config = dict(
    parallel_block=False,
    warmup_steps=339,
    batch_tokens=32768,
    max_seq_len=768,
    doc_mask=True,
)
Each number is 50 + 10 x the weight over its row's rms, rounded and kept within 0 to 99. Layers, rows and columns count from 0. The size before them is the row's rms in percent of the matrix's.

# layer 8 MLP down, 128x512, rms 0.059, rows 43-127, columns 128-191
098:54 49 58 46 44 50 44 58 46 39 64 37 34 43 46 60 46 37 42 38 49 67 61 57 47 46 51 38 59 41 63 41 26 60 44 62 29 58 45 51 55 52 42 61 43 53 49 54 47 58 60 51 47 29 68 58 49 41 40 56 51 45 56 57
104:57 59 48 63 46 57 38 51 58 71 81 63 45 66 29 63 51 48 51 66 44 53 65 41 64 31 43 40 59 53 47 46 29 46 51 45 41 40 48 47 34 66 53 30 64 36 66 52 40 52 53 49 43 37 55 56 42 48 54 35 50 53 65 51
102:55 35 41 55 39 52 45 57 52 43 48 52 49 55 53 63 70 56 61 54 48 68 69 64 53 26 47 44 40 54 61 41 47 43 57 41 52 55 53 69 56 60 62 50 34 50 62 40 39 50 51 43 66 53 51 38 63 50 71 29 58 47 48 43
099:61 56 33 38 47 68 64 46 55 54 49 45 49 45 47 44 53 54 41 52 57 48 40 60 63 28 56 51 50 43 50 47 47 53 48 59 53 36 63 55 46 39 54 61 56 36 43 56 46 44 16 50 59 58 57 39 46 51 48 45 69 50 57 76
097:33 59 61 53 45 61 71 37 40 45 48 43 46 38 38 41 37 31 32 52 45 54 56 38 45 52 33 52 50 34 28 55 55 63 51 54 45 85 46 45 67 44 37 44 53 54 51 50 50 53 44 37 68 41 59 40 43 41 60 39 46 64 34 58
101:42 29 55 48 61 38 53 47 51 47 59 31 62 67 54 46 51 50 54 59 51 41 55 39 56 59 40 44 39 56 19 41 32 46 51 40 45 57 45 52 55 52 68 44 47 40 47 63 64 49 54 66 48 59 60 66 50 37 53 55 58 48 49 61
102:62 39 52 56 53 42 51 45 43 54 63 46 63 65 61 59 61 47 53 38 53 52 60 63 44 41 56 47 34 46 48 34 42 49 36 54 55 45 58 42 29 53 60 43 44 61 47 46 28 51 56 43 43 49 75 62 48 40 66 43 56 31 35 51
101:56 52 55 49 57 55 63 44 50 49 54 37 33 51 26 47 47 75 25 59 49 43 57 41 46 37 60 45 46 44 57 63 57 48 54 52 66 49 46 38 39 35 64 66 51 44 45 51 58 59 58 42 46 35 54 39 39 36 46 59 66 45 39 40
100:57 58 70 43 57 59 37 55 63 44 44 44 43 39 25 43 51 54 62 54 50 56 56 28 45 52 45 53 51 63 44 37 49 46 49 69 48 54 50 46 45 60 48 49 41 49 43 44 49 39 31 39 40 43 46 46 48 42 36 55 56 36 65 63
100:60 54 60 53 43 52 58 35 25 39 61 45 42 45 53 58 46 51 50 36 56 46 52 39 55 60 37 47 39 52 54 47 70 35 45 45 62 56 53 45 57 65 49 47 42 42 52 47 36 39 42 47 58 51 61 62 42 67 49 47 47 46 31 39
103:52 52 55 48 58 44 57 43 40 48 43 43 50 54 60 42 43 47 46 49 49 41 64 41 49 58 44 40 56 44 56 57 60 52 50 55 58 66 56 53 40 33 61 55 43 30 38 36 41 67 52 48 52 45 60 51 54 48 49 40 57 47 75 76
102:47 57 52 55 54 61 52 64 68 31 69 56 65 56 48 62 55 26 55 26 37 33 54 49 42 40 36 63 46 50 60 60 59 52 55 39 50 46 50 49 50 48 58 46 67 36 72 38 64 35 50 59 57 48 68 46 64 48 43 54 48 65 58 58
097:56 47 45 70 54 61 35 37 59 54 64 60 37 44 58 51 55 64 58 56 63 47 54 30 54 51 63 58 50 36 40 71 55 49 60 23 34 46 35 40 58 34 32 53 54 38 33 47 65 44 52 56 52 55 52 59 38 64 50 57 59 41 37 56
108:32 53 38 54 57 62 60 48 35 45 47 55 63 36 53 38 49 46 70 54 36 46 48 75 59 46 47 57 61 46 54 71 35 38 74 69 56 52 57 49 46 38 50 47 52 48 50 56 41 53 46 57 45 61 57 47 31 55 69 59 58 64 46 57
100:36 50 58 58 49 56 39 45 56 46 55 53 61 41 56 50 41 85 36 58 63 47 55 67 57 58 49 48 48 53 58 56 50 48 36 33 34 47 60 56 47 61 49 46 54 53 51 72 50 56 32 72 43 44 61 62 40 57 42 40 46 37 48 69
099:48 58 42 44 39 32 38 67 54 54 43 58 63 45 39 38 44 58 25 55 55 44 42 33 61 46 38 63 45 60 66 70 56 51 55 32 44 54 47 57 49 56 48 42 51 50 52 49 60 45 66 37 60 64 36 41 58 50 46 40 58 66 48 66
097:58 36 30 36 50 38 51 41 48 32 53 58 40 57 48 30 58 37 34 43 44 66 41 35 57 58 59 52 50 42 59 43 44 54 43 52 42 59 57 43 56 31 55 64 48 52 56 38 39 42 29 44 22 35 41 57 51 32 51 69 47 62 31 57
101:46 57 43 64 58 48 43 75 42 44 63 60 45 60 57 57 59 45 41 44 59 51 61 59 48 59 52 74 48 54 54 43 39 33 50 65 51 61 58 56 35 62 66 49 60 48 50 50 31 61 46 25 51 37 47 56 47 55 39 29 44 46 48 45
101:55 49 51 62 53 52 53 67 54 27 39 49 51 53 37 34 54 32 54 53 57 60 55 48 52 48 58 53 49 27 61 49 48 67 37 44 70 70 50 59 64 53 54 52 66 62 55 60 63 61 43 60 48 42 55 71 66 50 56 56 65 44 52 61
096:49 65 42 54 31 48 52 60 58 45 41 51 49 41 49 44 56 43 53 54 27 58 51 57 32 42 44 34 57 79 38 51 44 57 42 45 68 45 36 52 58 52 65 61 44 45 38 66 45 39 42 55 52 57 40 36 39 56 36 46 57 53 46 46
106:49 65 47 48 44 46 48 48 58 60 48 62 47 39 49 49 60 39 63 33 41 64 74 55 68 52 53 45 40 45 54 52 48 48 72 54 53 68 64 60 70 50 30 53 24 57 59 64 49 59 59 38 29 43 49 48 43 40 48 37 50 28 56 59
096:48 37 48 51 38 47 46 42 55 35 45 64 56 80 65 54 42 46 39 52 44 36 45 55 52 74 47 39 53 56 51 51 58 52 57 64 58 54 64 37 55 59 56 48 42 46 48 54 41 68 31 54 51 45 43 39 49 32 66 47 40 59 62 56
094:39 49 58 44 50 45 52 56 60 50 59 58 62 49 52 20 48 52 45 50 40 51 25 66 62 59 55 49 50 52 38 33 49 44 45 56 37 46 45 53 55 45 49 54 44 34 40 65 44 58 56 35 43 62 51 46 49 59 55 54 48 48 53 51
101:57 64 41 47 55 58 61 67 36 32 41 31 46 48 53 51 56 54 51 62 64 39 64 38 54 48 60 42 63 50 44 55 35 58 52 35 45 73 49 60 50 51 55 52 49 59 63 64 26 38 69 39 50 37 63 46 52 55 51 45 59 54 39 47
102:42 56 51 35 42 45 67 47 34 68 52 58 51 51 51 69 54 22 61 46 51 54 48 44 44 51 47 49 66 56 58 51 46 48 61 60 47 31 33 35 47 37 44 35 45 65 59 49 56 56 43 51 67 56 63 56 47 66 49 41 41 40 47 44
100:64 44 58 52 61 42 55 56 37 39 44 35 48 46 38 18 39 42 38 37 32 50 32 37 38 58 60 53 50 50 63 35 55 56 59 26 41 42 41 36 53 55 43 46 64 50 26 56 63 46 46 52 59 43 76 60 59 62 58 61 51 59 37 46
104:28 54 58 57 55 55 62 37 64 55 46 52 55 50 56 53 44 41 64 50 48 40 60 44 21 41 47 48 51 57 56 52 49 46 63 40 49 39 42 31 50 60 55 77 42 41 60 44 52 65 43 39 61 41 45 40 48 51 60 37 49 44 44 51
096:53 53 40 50 42 62 52 52 53 47 48 53 47 53 36 63 46 64 44 59 50 41 70 57 36 36 57 57 66 41 35 55 60 60 40 58 58 48 36 46 46 53 40 53 52 41 45 53 50 45 41 45 68 42 52 53 42 57 51 51 66 37 45 54
103:49 51 39 57 57 63 56 56 57 26 48 59 60 53 60 68 53 40 62 55 61 50 50 45 49 32 64 52 66 47 43 49 59 61 68 44 35 18 45 39 29 58 50 63 47 59 49 35 38 42 54 45 61 42 44 54 34 60 65 41 38 32 59 64
096:68 71 30 57 67 46 62 47 42 36 47 46 52 43 55 56 40 28 30 60 34 53 59 54 38 57 38 64 48 46 53 50 43 25 38 42 50 44 50 57 51 37 50 42 64 51 55 51 49 40 62 37 44 63 47 42 52 65 28 40 51 63 44 49
099:63 66 48 48 34 31 46 27 50 40 45 48 52 33 61 52 44 44 50 53 47 46 55 51 61 35 63 50 59 42 51 44 57 59 49 32 52 20 33 51 42 64 51 37 62 46 59 45 63 66 46 85 50 43 61 55 40 54 49 48 46 46 48 48
098:38 65 52 38 63 33 42 45 62 44 37 53 40 47 44 54 59 39 55 37 44 65 28 53 54 61 46 22 45 48 55 45 38 58 42 68 45 67 61 55 32 38 44 33 47 61 56 47 41 61 49 54 65 54 41 46 36 60 45 48 54 44 47 45
097:37 56 43 61 50 44 60 47 49 59 45 41 51 47 61 63 46 57 48 44 55 65 50 50 61 72 34 61 46 52 40 47 49 60 60 53 60 71 63 40 53 32 37 41 39 53 53 57 52 38 31 54 45 52 47 46 54 44 44 66 44 40 63 51
106:44 41 27 55 52 60 46 47 43 72 52 40 44 50 55 70 50 67 48 49 44 57 47 40 47 37 39 46 41 46 61 63 42 57 29 31 48 51 36 32 42 51 51 43 62 46 46 70 52 51 38 53 54 47 45 56 61 52 53 58 54 41 42 50
101:39 44 55 39 60 64 67 53 56 37 48 49 64 50 50 54 53 67 42 50 58 44 53 42 45 48 35 54 44 42 54 60 49 59 61 46 45 72 39 53 50 40 52 60 57 55 55 35 39 41 45 56 44 48 47 68 52 48 46 45 54 53 68 54
101:51 39 52 54 49 64 67 62 58 56 44 60 38 39 56 62 63 48 32 45 67 38 40 37 65 41 48 63 65 63 63 43 47 59 40 57 43 28 43 59 26 43 40 58 25 44 48 49 42 61 68 59 63 40 54 45 49 43 48 39 60 51 50 65
103:38 43 65 58 65 58 63 37 63 32 72 57 57 38 46 55 48 50 55 51 49 60 58 55 64 42 46 67 56 50 51 60 44 47 54 51 35 17 50 58 45 50 42 64 41 41 55 55 44 60 56 38 26 52 49 65 55 40 58 46 40 78 47 59
101:67 38 36 35 61 49 51 57 66 70 61 55 44 41 52 37 44 61 57 46 50 48 39 52 33 60 47 38 62 49 48 50 50 60 38 51 42 46 54 46 62 55 46 34 52 43 40 39 54 49 69 59 63 46 54 39 60 59 33 37 42 66 51 52
099:46 64 45 39 50 52 34 44 32 54 60 34 61 51 48 52 57 47 35 60 49 47 41 58 62 61 39 48 43 56 55 57 47 55 47 48 35 61 35 67 62 32 44 51 53 35 52 41 54 38 34 62 47 59 42 46 65 38 54 56 60 64 50 52
096:32 73 39 53 39 47 50 66 36 48 60 66 53 44 35 64 40 48 47 37 70 47 64 41 59 35 54 46 57 71 39 61 44 51 45 54 46 34 55 36 50 40 44 54 48 45 51 42 59 52 77 49 63 72 49 52 51 54 73 52 62 54 37 50
103:39 55 45 36 63 58 57 53 56 67 61 45 40 54 48 53 37 44 56 54 27 55 43 47 66 62 43 57 56 50 56 52 65 54 64 59 61 75 54 47 50 39 36 55 63 57 45 51 57 44 39 59 44 33 56 54 47 45 51 46 54 62 64 59
096:56 52 32 48 72 57 60 45 61 45 57 46 42 47 54 62 51 53 42 43 63 59 45 57 42 38 39 51 44 23 36 50 39 45 28 46 52 58 46 46 51 47 64 57 43 56 46 56 63 55 49 63 42 65 39 39 50 56 46 49 54 39 59 38
102:36 48 33 46 58 35 50 54 56 62 47 49 29 42 45 36 42 58 46 50 50 62 41 40 44 58 42 31 60 42 72 48 50 67 45 74 49 41 40 29 56 53 59 43 50 79 51 54 57 60 54 59 53 54 30 25 52 59 46 41 47 38 46 34
106:35 57 48 47 74 27 43 38 35 61 35 66 56 40 50 63 43 37 41 49 47 47 61 57 53 57 47 44 43 46 44 50 48 45 59 59 63 41 54 40 32 30 54 60 53 38 46 68 59 56 48 43 72 51 43 39 38 69 57 52 58 45 57 61
097:56 66 50 58 47 48 37 42 35 47 49 51 61 38 55 51 59 66 68 44 49 59 57 46 43 51 45 51 47 47 67 21 37 63 24 42 56 53 43 56 48 56 51 31 38 50 51 43 46 58 51 53 67 35 58 46 48 55 48 32 49 41 36 55
100:43 48 24 46 31 28 45 38 53 53 29 50 45 60 54 67 48 33 57 52 72 58 45 63 61 32 48 59 42 44 43 47 58 39 41 56 43 55 40 59 50 32 61 33 47 61 56 50 37 50 49 59 58 63 58 46 52 55 37 52 55 36 42 53
100:45 28 64 46 59 55 65 46 34 41 34 58 60 52 39 52 62 51 43 44 48 43 60 30 32 60 52 47 49 47 58 49 51 53 43 51 55 44 39 51 39 42 45 53 54 54 61 63 40 43 74 57 54 60 58 42 60 52 44 23 42 54 50 56
101:49 73 42 43 47 39 41 48 39 54 51 42 56 60 46 49 56 35 57 52 48 40 47 46 54 67 64 36 49 55 40 52 51 43 39 48 56 76 44 51 46 46 49 57 66 55 44 56 21 68 41 38 42 57 39 35 59 51 49 55 46 39 56 74
099:44 44 72 54 34 53 53 55 47 51 53 40 32 71 64 29 62 59 60 48 35 52 36 61 58 57 49 37 27 38 46 46 52 54 40 51 37 56 55 67 45 51 53 47 50 58 46 54 41 53 45 62 52 54 51 42 56 46 30 38 57 63 62 58
099:59 67 51 54 63 51 54 46 63 70 44 41 50 55 54 53 38 41 47 42 47 55 52 48 43 60 43 44 55 38 58 43 42 56 35 35 50 52 40 24 53 46 47 49 42 47 38 50 44 44 69 48 48 56 47 63 52 50 64 46 61 58 58 47
100:60 58 58 53 42 35 43 36 51 35 43 42 64 43 60 35 58 29 56 45 54 51 50 64 62 36 25 37 61 51 37 59 62 28 56 50 71 57 62 47 56 48 63 54 54 46 64 56 47 39 62 54 28 46 39 45 51 57 60 59 56 34 53 49
099:60 51 51 39 73 49 62 44 61 33 31 53 51 64 51 35 55 52 38 39 45 54 53 58 57 57 41 70 55 37 47 60 50 51 51 59 40 54 51 48 44 41 40 39 31 41 48 52 62 53 42 50 51 37 40 49 70 49 43 34 62 35 42 66
112:41 50 43 57 70 50 41 66 31 54 42 36 48 59 48 50 54 47 52 37 38 68 38 62 55 59 29 56 64 46 50 47 29 39 55 47 45 18 63 74 53 41 44 38 54 39 64 51 49 52 44 32 56 55 48 51 52 57 39 54 50 49 63 38
101:47 51 52 56 53 55 53 42 50 66 37 37 45 55 51 57 67 49 56 43 35 48 58 62 52 47 58 77 60 35 55 56 38 29 56 54 31 60 60 39 29 42 49 44 43 63 49 70 40 50 49 63 58 51 57 46 49 64 50 47 47 59 59 40
100:47 41 51 42 39 38 41 48 34 50 59 43 51 56 55 52 48 68 45 52 42 68 52 58 49 59 69 53 54 32 39 60 56 48 38 48 45 36 55 60 32 47 49 54 46 52 39 42 46 42 54 50 52 50 58 58 40 44 65 48 65 43 46 56
104:57 75 66 47 58 60 75 67 74 49 65 50 38 46 38 59 56 51 56 62 63 43 63 60 62 42 64 38 49 42 28 51 56 42 39 42 64 57 60 53 59 55 47 58 63 46 62 35 64 37 46 59 56 50 48 73 51 38 63 48 56 49 47 62
103:51 43 47 61 23 59 44 43 54 52 50 43 49 61 54 32 43 52 58 48 52 45 70 52 56 55 34 56 47 43 50 54 50 53 47 49 41 62 37 43 51 47 46 55 37 44 46 53 22 42 40 30 58 42 62 49 39 51 58 55 62 44 43 44
100:49 52 66 46 41 47 52 53 46 49 66 42 61 49 38 38 68 40 44 60 36 51 57 57 51 51 41 43 57 40 41 59 55 51 64 65 47 48 60 82 46 40 46 53 61 67 40 52 43 34 60 26 58 43 41 47 49 46 52 51 49 52 62 67
101:55 58 32 58 54 62 51 58 50 43 60 61 41 64 47 52 38 40 57 52 57 44 48 49 50 62 63 39 51 40 49 61 49 36 53 44 39 45 60 63 42 42 42 61 63 56 50 47 53 44 56 46 72 39 53 67 56 27 46 36 56 37 58 43
102:52 50 50 57 42 66 67 51 59 52 63 63 33 47 50 46 43 49 68 39 63 59 44 46 53 47 55 51 50 58 41 57 61 68 56 48 41 55 54 56 62 57 49 62 58 62 45 29 39 59 57 42 49 40 40 61 53 40 51 69 65 55 59 62
101:48 35 70 44 52 55 49 48 53 72 48 56 55 49 55 52 57 40 58 53 31 52 59 46 56 60 45 66 31 36 38 66 41 51 38 58 48 44 55 43 54 41 53 50 44 70 50 71 53 47 53 55 78 52 44 44 48 52 68 72 43 58 65 54
099:51 46 45 55 50 55 45 53 44 56 41 46 54 41 50 73 57 47 47 55 48 44 39 49 42 52 47 43 49 62 53 30 45 43 67 32 60 36 48 57 48 38 59 41 61 53 54 28 58 63 46 64 38 36 58 64 52 57 54 32 50 28 47 49
101:45 51 62 54 44 49 63 31 29 48 40 50 53 66 45 49 68 50 49 39 34 43 58 47 59 45 50 38 28 55 35 57 59 58 52 61 33 45 48 44 41 41 43 53 37 60 51 56 54 20 51 37 50 39 52 37 41 71 57 63 62 50 38 46
101:42 49 34 63 74 57 32 57 39 39 49 43 68 43 63 56 59 45 39 51 40 49 66 62 42 40 61 39 48 35 44 73 45 41 49 36 65 32 55 55 56 45 41 39 66 63 56 55 54 60 60 41 43 63 49 54 55 65 68 52 61 46 53 62
097:51 46 34 39 56 57 32 52 50 60 42 43 59 52 50 56 51 44 38 63 43 54 71 42 46 57 52 51 45 39 46 32 51 59 29 39 56 60 35 51 64 37 55 40 49 68 70 59 47 38 66 64 41 45 38 45 37 35 36 50 45 34 44 49
100:57 54 24 45 59 63 47 49 38 34 63 45 41 29 47 67 43 50 40 41 60 60 45 42 40 40 67 42 50 60 57 42 49 58 51 54 52 79 44 50 47 28 62 64 52 46 48 62 47 53 46 43 62 53 32 73 54 54 54 58 46 61 51 41
095:65 48 48 48 63 48 60 52 55 45 39 46 30 61 57 38 67 41 39 58 25 47 55 50 45 24 53 43 53 40 60 77 50 50 63 45 51 38 62 59 59 57 52 62 51 41 58 52 44 47 51 73 64 49 46 46 58 48 50 60 62 51 40 58
099:38 42 30 42 47 55 64 62 50 48 52 66 54 46 50 22 29 52 52 32 38 62 60 42 53 40 36 51 62 39 40 31 42 55 55 35 60 49 54 44 64 50 50 51 53 62 49 48 36 49 59 59 55 59 38 49 59 52 36 54 47 60 46 42
105:48 47 40 37 45 45 42 64 60 66 56 43 61 37 47 49 39 30 59 58 46 38 49 42 60 55 45 62 59 60 38 55 36 51 54 50 57 59 49 56 58 54 50 53 52 33 64 56 42 68 62 37 41 72 57 48 58 53 31 63 52 66 44 69
102:46 71 62 45 40 72 53 53 46 65 49 53 55 49 56 53 43 38 57 41 50 45 41 63 60 74 41 26 47 56 62 29 46 68 52 42 58 50 64 42 47 46 49 60 59 43 44 42 50 53 51 75 35 42 39 36 67 35 49 46 57 40 50 65
100:41 50 40 56 49 56 49 52 62 63 56 57 36 49 39 51 76 49 41 47 64 52 54 57 52 53 32 49 43 59 46 46 46 37 52 50 44 49 42 60 53 75 60 50 50 53 59 58 34 44 46 38 47 42 52 59 54 46 56 53 52 36 40 51
099:69 33 39 63 54 66 32 53 40 53 57 61 55 44 48 58 55 28 58 55 42 71 42 60 45 67 45 69 49 43 60 53 55 46 43 47 31 37 70 47 29 42 63 42 62 58 37 61 67 58 55 54 56 62 52 57 42 50 53 50 57 60 53 53
110:30 47 52 56 42 47 52 35 44 36 46 46 60 54 66 54 59 72 34 48 48 51 61 44 47 55 62 60 51 42 62 40 29 57 36 30 57 33 50 40 59 51 63 36 55 58 56 63 49 53 55 62 53 46 43 48 48 55 54 38 42 49 68 53
100:39 59 45 49 42 40 51 53 47 48 42 45 37 45 35 55 51 82 49 41 65 56 53 43 46 54 41 59 56 41 42 38 61 48 54 41 47 57 43 54 51 39 47 47 60 43 38 42 45 40 52 56 54 54 61 42 59 51 34 40 50 46 58 51
098:44 48 29 37 52 66 46 58 34 46 41 53 55 45 63 52 49 47 60 46 52 47 61 77 61 52 64 39 44 35 48 48 53 52 59 60 36 42 38 40 60 41 53 47 47 41 38 68 46 55 69 38 66 50 53 54 58 59 64 63 45 44 68 41
100:38 70 30 28 28 48 45 45 43 53 66 45 57 43 53 38 57 40 61 56 43 48 41 58 35 47 48 44 43 60 69 40 48 67 56 35 48 46 68 52 54 37 59 51 57 45 46 53 51 60 57 30 50 55 46 69 52 44 50 68 29 39 56 49
100:49 52 61 50 51 48 48 46 53 54 43 39 32 46 53 48 48 50 52 48 52 53 50 56 34 54 48 51 44 57 64 44 47 53 63 50 74 55 85 47 62 43 39 60 45 48 35 41 52 57 60 41 46 45 50 34 50 43 34 39 55 47 60 53
096:59 48 47 51 54 50 49 53 50 44 43 52 61 54 32 59 54 40 46 54 64 57 52 54 41 39 52 39 29 79 55 50 57 67 62 46 57 53 62 51 68 55 49 61 44 47 36 32 60 47 62 48 56 43 68 53 62 47 42 45 35 41 44 45
103:42 55 65 68 61 53 50 55 75 65 43 35 40 43 52 33 37 53 58 56 58 40 38 53 54 53 51 37 55 65 52 47 58 62 54 41 39 50 52 51 53 57 42 50 59 41 62 55 39 50 63 54 47 61 40 59 69 41 43 43 42 69 52 53
104:39 43 58 58 59 37 43 45 35 62 56 57 55 55 58 54 42 31 43 66 35 49 56 41 40 57 43 67 64 53 64 45 45 37 57 26 54 42 50 37 41 47 61 48 60 50 62 55 66 51 44 52 56 48 48 49 53 61 60 55 53 54 55 65
100:45 52 60 53 67 49 66 59 44 46 51 39 37 47 32 23 67 57 37 50 53 51 48 48 50 36 55 41 43 49 37 49 40 52 45 50 48 47 38 50 44 58 46 56 42 41 42 45 53 46 58 25 62 36 72 45 23 67 51 53 39 45 37 52
101:53 47 57 51 47 51 65 54 62 56 48 62 61 55 26 42 42 34 40 57 47 44 56 39 46 57 44 57 48 54 47 57 33 46 35 43 41 34 47 53 57 46 53 48 53 44 62 49 52 49 67 29 54 68 60 46 57 33 51 39 52 44 63 58
097:48 20 50 36 27 48 33 50 48 45 24 48 54 55 60 49 58 55 50 63 46 46 51 29 32 54 48 50 46 38 45 52 55 49 58 47 53 57 50 63 67 61 62 30 61 45 44 54 37 64 54 56 45 62 55 41 60 31 40 44 43 48 46 57
098:55 47 59 55 30 44 44 58 69 66 50 45 37 42 55 62 50 58 53 44 55 60 54 45 43 32 51 41 39 39 44 50 53 44 50 63 59 23 57 42 52 42 50 59 61 41 34 41 38 46 37 52 50 56 64 47 37 55 59 63 44 57 58 60
103:52 51 64 44 52 53 46 59 45 46 49 52 43 55 31 64 56 79 50 58 60 53 43 52 45 45 43 56 41 60 46 56 67 50 49 62 54 45 55 57 50 65 55 37 41 55 41 47 58 40 64 46 34 51 40 53 48 46 46 42 44 30 38 53